{
  "num_hidden_layers": 14,
  "hidden_size": 224,
  "num_attention_heads": 7,
  "num_key_value_heads": 7,
  "head_dim": 64,
  "intermediate_size": 896,
  "vocab_size": 8192,
  "hidden_act": "squared_relu",
  "norm": "rmsnorm",
  "norm_place": "pre",
  "norm_eps": 1e-06,
  "positions": "rope",
  "rope_theta": 10000.0,
  "rope_fraction": 0.25,
  "qk_norm": false,
  "attn_scale": 0.125,
  "bias": "none",
  "tie_word_embeddings": true,
  "parallel_block": false,
  "init": "trunc",
  "init_std_qkv": 0.0362,
  "init_std_o": 0.00484,
  "init_std_up": 0.0362,
  "init_std_down": 0.00342,
  "optimizer": "muon_variant",
  "learning_rate": 0.00359,
  "beta1": 0.95,
  "weight_decay": 0.0,
  "lr_head": 0.00508,
  "max_grad_norm": 2.0,
  "warmup_steps": 200,
  "schedule": "wsd",
  "decay_fraction": 0.918,
  "decay_shape": "linear",
  "final_lr_fraction": 0.1,
  "batch_tokens": [32768, 65536],
  "max_seq_len": 768,
  "doc_mask": true,
  "train_tokens": 526200000,
  "max_steps": 11499,
  "dataset": "wikipedia_en"
}
Each number is 128 + 24 x the weight over the matrix's rms, rounded and kept within 0 to 255. Layers, rows and columns count from 0. Numbers have three digits each.

# down: layer 2 MLP down (transposed), 896x224, rms 0.0547, rows 586-600, columns 0-223
# up: layer 2 MLP up, 896x224, rms 0.121, rows 587-600, columns 0-223
down586:116138108165144116102130100131143121115112105127101153140142116150137098137196087108121109129142133105123136132077115137091124128119099131117125121114152110118136137124154115151118144167159114153164126094120082143140092169120144112098153170120094114108125136137150165132121095118107126102152161149167106147131137166131110071137127136127120175137139127129111192086131153153137112144087124127134139133115169116136132115113160137103116148146151114123161156124131111147177175127102113147136099153120112129056101142134168164109094134127078141112124173160136113142043116092150087121185131081123145140124136132129121181147135126134135114157126151120129121120172119108157167128114
up587:154138167102121114092125130105123133121129146119146138153112118062118106118168153102063119119114147088122139125182112112168141131086138136161156117123128117085123125176112089161143111167153127102123112128131133108139114113152134115105158136101121113119133120111139155123150114163143070115112112114121136146115129140138088119152132124151088182156143098152125139135142109106138132085153150130145112124106152140099120150123109161127122140119166089124155152143174156107109174137108137150146123126171136178120132154148132121136107127131100146174100120100132138143091134147110084095147170157093100063091108177116168132162120129120115112169151117117116158129121129112146155102129
down587:133128140112109046093122118135144130103127094174147138114136159057135124128151129133078116108121132086149112120159129135127162161099111137138093148133122132168151120134160128140083124147138139152109131112110088122122116098115116146119137122108127156109125159146093181102143158103134121149104110084149182124128112115116096136161174168143107109133134098091143126063098158114122136126137088175111160117135101131114117152118132126109130121113132088123111174173150172130109122157145165121183131103143151164103137138185150158126120092133123125123104133123139139103120129085135107132155151065135109131135156138130123128079145114086123142134141132111134119114128137116126139126164
up588:128138112067139141123119166116120125148164137135119115105146114104083132135106146123136150129120117169105126144141161070155091169125171123122154089162142132122163131170162152101136133134109140139146140101166124115115098177145159149089091139163148115152155090085107130096137140087115102123134137120124094143111166117085114116138089119148157097156107140157113146112105134144149117136139111161108167151135148160128146143112120110117112128123129141054137146148106121135108081160123129138108125124132146116144112107106145148110174115109082138134163126102149160089122095110122133167123137105093113077141137102130138115132132128167092086164105112166158127111100118120139098135115
down588:102150154133160143109114113132125122120108135131154109149129113129141137135105123104116133084096124132115129131145127133096095135113111116102134115091069127102093119123115166169141151153108100122132113142084161167184111166148183122090124129133102128119166145139126116163126093117105133157135106120042131126125099174114151150154151148158154112147112107139152166135105095129125134126183121145126117167107119098161138154125113125128123097089114134074141143112157135148147102155127144101096112142143161110121063160092165116122084095136110101089112084150128132092159136142125091131121094138107116105128131143128147153123141132125138111123142121197110117097123104144195100131112
up589:096114118106156090141135117102149134093164126130117137106125142129159134123125143127169163132148115137117103137085114089093134109172130125152107177143189138206153143138104122090127058108144115103093133142136177121123141155155114116112117128101170136077082165154064170137143123154130146136123158144166151116165140125098070147128174169112126180070125125128092142122131114157149087136154094135140143099079138146127120117141164136126154101161112108134116127123125163134138147102133112156164082101132132131133072123110088126131146133116130107134123123181137138108091119123121163142110105114171132133087122167141109142161149158166132113125148102133153094171060162152143141105114
down589:142185158096160100127116165117120131121110107127142078147112163123140166097153161149169152097126115136094161142139091139125113143148149166165100161097116092136132135120141143143089107160175136125179163133138131143126088123134143113102129123147119131115172090126074140146150114127127134151072141136162092120153098116126134162105120124108127164094136151123139116153124116144106140138109093177107129134065160172138146139172112116127124166094137124125123100131137115108096123118095098094166133149112161161109112117157085093148119132128089136118113189160123133165119105130123159154102123117085093110091172139150064107151130143126114150153083083139151153150087125128123139104139
up590:139096166105130164130117116128108124150127129153123130123143093184132102162173136093116131174159142087076142095154154119151148127151126092110119143183106093170147112143134125115099146091116118156130124125113090129115120086134122127141110109159149135081116133095159131150112103118128100141134109133114130093092187123126108174110088127100095105135107087107112142107140144153169139149122163073157104138150164166101143118105148126107117150082124079144107123127127133129161140130143089120146133134135104112117137114101167174136123168152153143141117145153124202150165123151171112125150117074128174132122127161163106118153104122124131121128085132128143152147166145120089079123157
down590:203109138115132126128148091092107104095122164134134168116092091110152105127098108132104148147116185156102128132131123119097167128105153074139135135097103155136149084130123124134102102141102098169124093126130131119125137147142136096150143090146097124109102151124172143146103091112105160128112118110138126159141141100132118108150098089121090107129127100142107173106134125128134154096079115133130139145118158158115158153143084102104092157120136112167147156099094104091165125122165124168152109144174157134150100135126157170128136106107113101137140113161131111137083141104146095121154149088143154112161145130138122135090120126153137160142092101136116131137101122146100130083126
up591:106111123155120133128111151142127166146087126090125132083098167124156133106131131150121124125158122164134124095117130107112092107128104130164056077098120117151137134082146114138170155104129086106157099112131137127116108129130131110131082111142116140099107102098136100110110118113102127093141140132123103137146124186131061165121172119154116165136111183152138139131096158131142083142131140152112132141150162108080146123170157143068069159123082106132143069127134163124140095083102122162135133114181102127133106117146136030106132108113109152112103145127158138154138153117075116135082124128106097136155123161118108119128142164166135122133086077108097120088128124128121114175116
down591:130178104135118089087127108129154097125095154145138115104167119134139074122145173185133170114112138130095163130105140070119131145112109140125114133149130125083086186145141109108089133134148178128138154104115138095148107101122112110110112154121143159119148138073107110130079085168140087111140172102138108131111118121079156108172139163086135092176135108153166112133114128100133154174064148172126141147054098090129121093128124111157151152144136131130148173134162112134123154164113139119157054162138131149099136127112124104131159160137117136124079144152172152129150140105167133117164191117144179111131064116107098128124108106104128100141142074161115099138109116147133113125123
up592:133172149133132143132149126152095171123123142103142152122085131148101143112108160097112112137113123131182151108079125181154138125146146149125114148115124145134132121135117136106116139127171118125114174125132067104113136114136151125135141137158121140115128148115106111129111126169124126160140151110131112119150115130159141102102155107152137110146092151132122125103147119114149128093134145115115150149098154159155126082113139135101135117099085094109155120130074160149155122114156163135116142086125171125123166144164138103110122113186167141063147084125095129102148124128122075145122170128125132088114138102136145105096180106132117125127102107112128136132127132105087136139097
down592:113142161115124110139120089141100114139124107151108149106109128105197117122165107158124150174156106170113106118117148110125162135151147109127110089151145133155162120141131106142145162089147142159153138115136143129130113120158136121108135106122154135121123156104166101088156159114130100113148158078136127087164113191123187139124136102132156113095116123109118168116101141125069146149097105135134147133151142134108134132107127145108123163140102119127118137127110106151142174172133117148101121128133117169118177139119140147150147106127100123127125134132158141134139128135131168137161133139087115125114119124127181180139080108128129106096113113147118101107077130115103098176122
up593:106142122135129090111130132162118121139135118196130133119142110135108130152149133135158112128109129085155108148140144084181133172128088183117150175092102138133135112148100091118117154139117119113151125095172119096141104130103131100123088103109135107155118110157113144139137092133130146111151127140096127189127150099179150158049122136140124109111125131119112113108127099107114117121115113125134063141154107142120117106119145112099179142114175127107140150144145165099112092132097077128074153115140175141127091101149112147132113150107111140104131131147118110138113124116119153105144115140130127130103130090131072138132114135134141150121127125160142135156142141120148169111125
down593:128123156136111127118142157173151112078123122077109146124126089093177162150140136123124155127134123118112132123159101165131104118147140106135130102120096120093124122151116136122150125163120097136146144120109167156110139148146144098135097136140058108126119127144128177183157118119142141105146142171149080144135160145075107075142120140103136158135112150134113153125093178132124133127134164151105137090104139142123145137112123052147150125149146126103131109107099159122102103139137160092180098112105142112139112144105135135149143066166158103128093128148109103124143147158160119130142118163117156141144155120152097133078121127090131161139103127112136093116147127136137095140122
up594:129179112103116150108183139173109068122112164133112136134110174119109129115130107119090164118143103149134153134067125113132141117146115171145112146094122104171092126150125119102141161106109100100138134166085111155127100131133125115102116127128138123114105115121167154119138106127098168101125081121156128125162124141087135044129100211129139097137141116176076097147171156124098118128174124121134188111130116082145106170059116103115116125145135143127086140108139131157088141128150122128126168126127093186066126123159134112153144141115106090160133113093133124092157102089116143149120107105104127120126102095130051099120142159169122110114111111155127138140111104125124127147092
down594:115147147136173121151140146087132107132075146101107116124147118168114169077158166086106135127116137124127175182151161123099148123073134122084144164108165140156114110159083142137123089110141086135151096170129135149135155100134123163087148166170133149126137160147145121125121140145089135124162149144096117105166152093121104128148147146150092130153120171149099143104152127164128108179167138095200132130143120171135131072147099109163138116139086141105113138128102101149124127105114115131105102125157101144143113153124117142126122162171119129154139110090103135128132142152132124116124172120123108192106091102136137099169140139118087159137076143152141151091152166124156141110105
up595:118107165130112156122120145161138143118138142164114130153084143122077160159123098112117129125154110151157104162089131130140114151138120125105138178172132121169121150135116111101128123136142116129117116137157157111150124128101109106132139108149164172100099122078138115138156154158125121089130121159140134138143154146121112153119141129150168095117129127126153113082137163120131113134094124123149114125145137174167141087112114172144163130127132143144134138148149135142170134126116142131117127145115157143100140167145100115089107133120146128109174129129102149107145150166142110095099112196119093143117158129117115117155133094107099121108118110121130110109142126168096105129143
down595:079125158129096127091112095130134127109113155125134140135122142131130172102137072107093145145148149147179120149148164150075127105183157090159117107121144145119146123143094121133156138170125123136130099146146177159140104139115140082094117112120113124137091155082127117077161108148138156138115126207157163117140124130115126135149129142144144132101115139159119115082090134137107116112133116097149150141148147125145117114130102115141139135133131168154098107162150129112098119125137187102147105102138173143136120156131096140109140120135150129166168116108119148096104110113140113121125111175149131151102148127120157105108129128089184151134101106105123109107158101126124126164165
up596:086118122128119132092138132114153138166153165109158098151093136145145128140089134141120168117101144123132111105131112103158141119139128170120170155053170112132161140083156153146185172140100135157135172155119126112149106119158095123158113137138134088131086101152132111132106090096121135148097107139129115084174125125083144129126163115084109140119145119137105133172100122166109122171133135107125122107144118152116156105167123132145166134151128083105098161155145171147101108147110108137100129084130092158136097109132125131137125141099132128092143093133104138141116150128139125130117135100129140143159100128117124102124133121144130155086137128146126094110164096135097072189153
down596:116107145102162124083137162126156154144132138099182173152118140150134130141133082145142081132113111125128143144155133165106075106133119110107146139140073171120114115166134117149167102118096139159137130130159137131118174145108133121156146097125138121152151125187154136101079204142148134143148178133118092157147176118134121188129160122132076179147145182119107137140084133121141158161134087136132093136136124148111087108124114126114102099098120142111110108103116080141140153153133150137123148074161166114132127116104140127098134119162128168098173118116097146111142092138144100117080137091062117121145138121135161129163133150118123114130099141099150157140107095113120147131173
up597:124127146109113113146180154135130123119124103161136134124114113134139094102131112097113121129095138146114173115119151096171169095085124158117102143130131153151121104171142152087180105110131151137146145145133135168161155160096075133106141134161118150145173103139147141125173108123093127125109150121134153118101118120126091129132134132077140121147114123141125092171133137131118095128105095160145102113136110086133120153117154131147154074142094130140121088133103164146106110120123155107136127105136121100120085090147121183138148131162130130152105130111096135077120124123164189130156133123097163108130123127116096145151111161151102132102149131115131156121140086135138121130101
down597:114128148138122070096116098135138103120099131132093168149121129054148110119112132142109147160130139095125113163145105154137158138102112096109127097112105142103175121114150122121129141120129117172156137131181129116144141113100134097129109153094113142135130152153115118108139128102117137155135116135106214147132104151134195139105112096154136128102148131145120130113143159158164135132064112173093124132120111152122157078153086120133158132085151128129100132151111107119178144149169128160133112139150104153126133167127118124151150089138125165135100175144156161145111120103150116118159125151111096112123134115141125134110166098126101140125101139131129124135135108138128117130126
up598:136122127104115175076123156124132152161149173176147111135129127154115115118114117147142130121136117103160132076134117148088133126123129166124146163156127157149135109128136114112116141116115139120096121139120059141154110171139139160138118119104147160138098133141063165123135178098148137136133116091144131136143164137082116111152065127125153112123172149114129122136142160156141130149093123162117137090142086112111132131134132142133085127118122133082108118088161167129118130079112124110174101098141145116146120143090092128142138119156152109124124125151127126137128119099098095106145101116090130119116102157102139098118109124113127162111131146144116128124100116089137134121107
down598:058122096125116138116102133150154147129113129134065125134097106145152163109106140142157141098138127141125131136130146140113091131125123136148145117147110145134097129101084095096122146087110163142138098125131125158136125115129130172155056103140151122156112144134136143133131112057132120141122132103145126127107136141129141113111149108173111132137140164102101164090120161133137129178120159112087140131126112197104135097141182159158116094137115161121096110115113092134133138134146123102154130113109147131171124157110122095131136151102140146128121124138156163098142136092130101107130083114092120165113181142133102153121114133140173143117135162106145107119107133151127082103141
up599:141101137106150150088142169086128158103090142119135118151101152144116151150132145177058148139175159147089130119158167131139131148123138113114096113116119138124158101141128104097146114137096094131141134166126146135152162173149143148111108158139122112159155097126121120148155123134110106106130077129144115126123123084093101086153131130117147159155113117122113108181099151122115116119115113154144104092056118172156154113150124137145163100086097117155125118130145131122129165088087111077116129120154091085111166142134170123135159118102151094147114138133138150108173178086151135164152120106124128130058126111103129110121136110142092102129149113122089159151134089135101116125087
down599:143133126132096101119136093146127131114149082155108148126132135096135120126087131110137150130168130131091141181168125133155157092137106143105137136092120132124112113114122110137122138142115116133128119130096140173087150148146161097142180152071109121137131156154142147144144120108139092128171078128135175123115096130112133167090125137147129106110145154103131159139108148142084149144136144140150172084149142148082086123107159098110158131122160140133119122158131122118143096119179117145124126094162106105124099143077168138105120140137135118091144117157154135092181092098108145111143136123102132102153145141133115171108140124092144112130158136144122108162078131126131082096125
up600:174121122133143106134078112126104127119107107118061112141130151124113094161140114140109156119127173173112151101093156116130118117135118127085128128124144139111096138101124114113130162101147131124128152122143118112108137145140169122062134090134132150138115117148097155143162099114110144120063137096146107131160161143125142135130133147123149139076145128105126147113163148137107142121156085094126088108104143149132143143122099151172128115125156133159157112147124130111152205148127143112118126112129137133153132122105155121171136127102115122125142101140123112095113094162168128131086128131139162111101120131052122122129177082117091135135155188106135131103122122108165147176159
down600:161111150167142095118122138140119126141173153139145112121153113108083148117114129169144106160124154116144147140159067116112110147136127132117105132119077155173106081147101157111127098160143164127148157129128094127175119156084099148113118121103092122117156105107142132115142162157114134074100105136120116087113187147145134142118102159156112117103126107142141127088125132140150128140102106165137124143106133144112166113136134077115111139146143126140086116145117139111136117155145148100136141119121144100133141134172149141072145109138145155144121121092177125135167169103111114194172113110162153114152122110127106152116117147146150130100099107070138162123139124105146136158112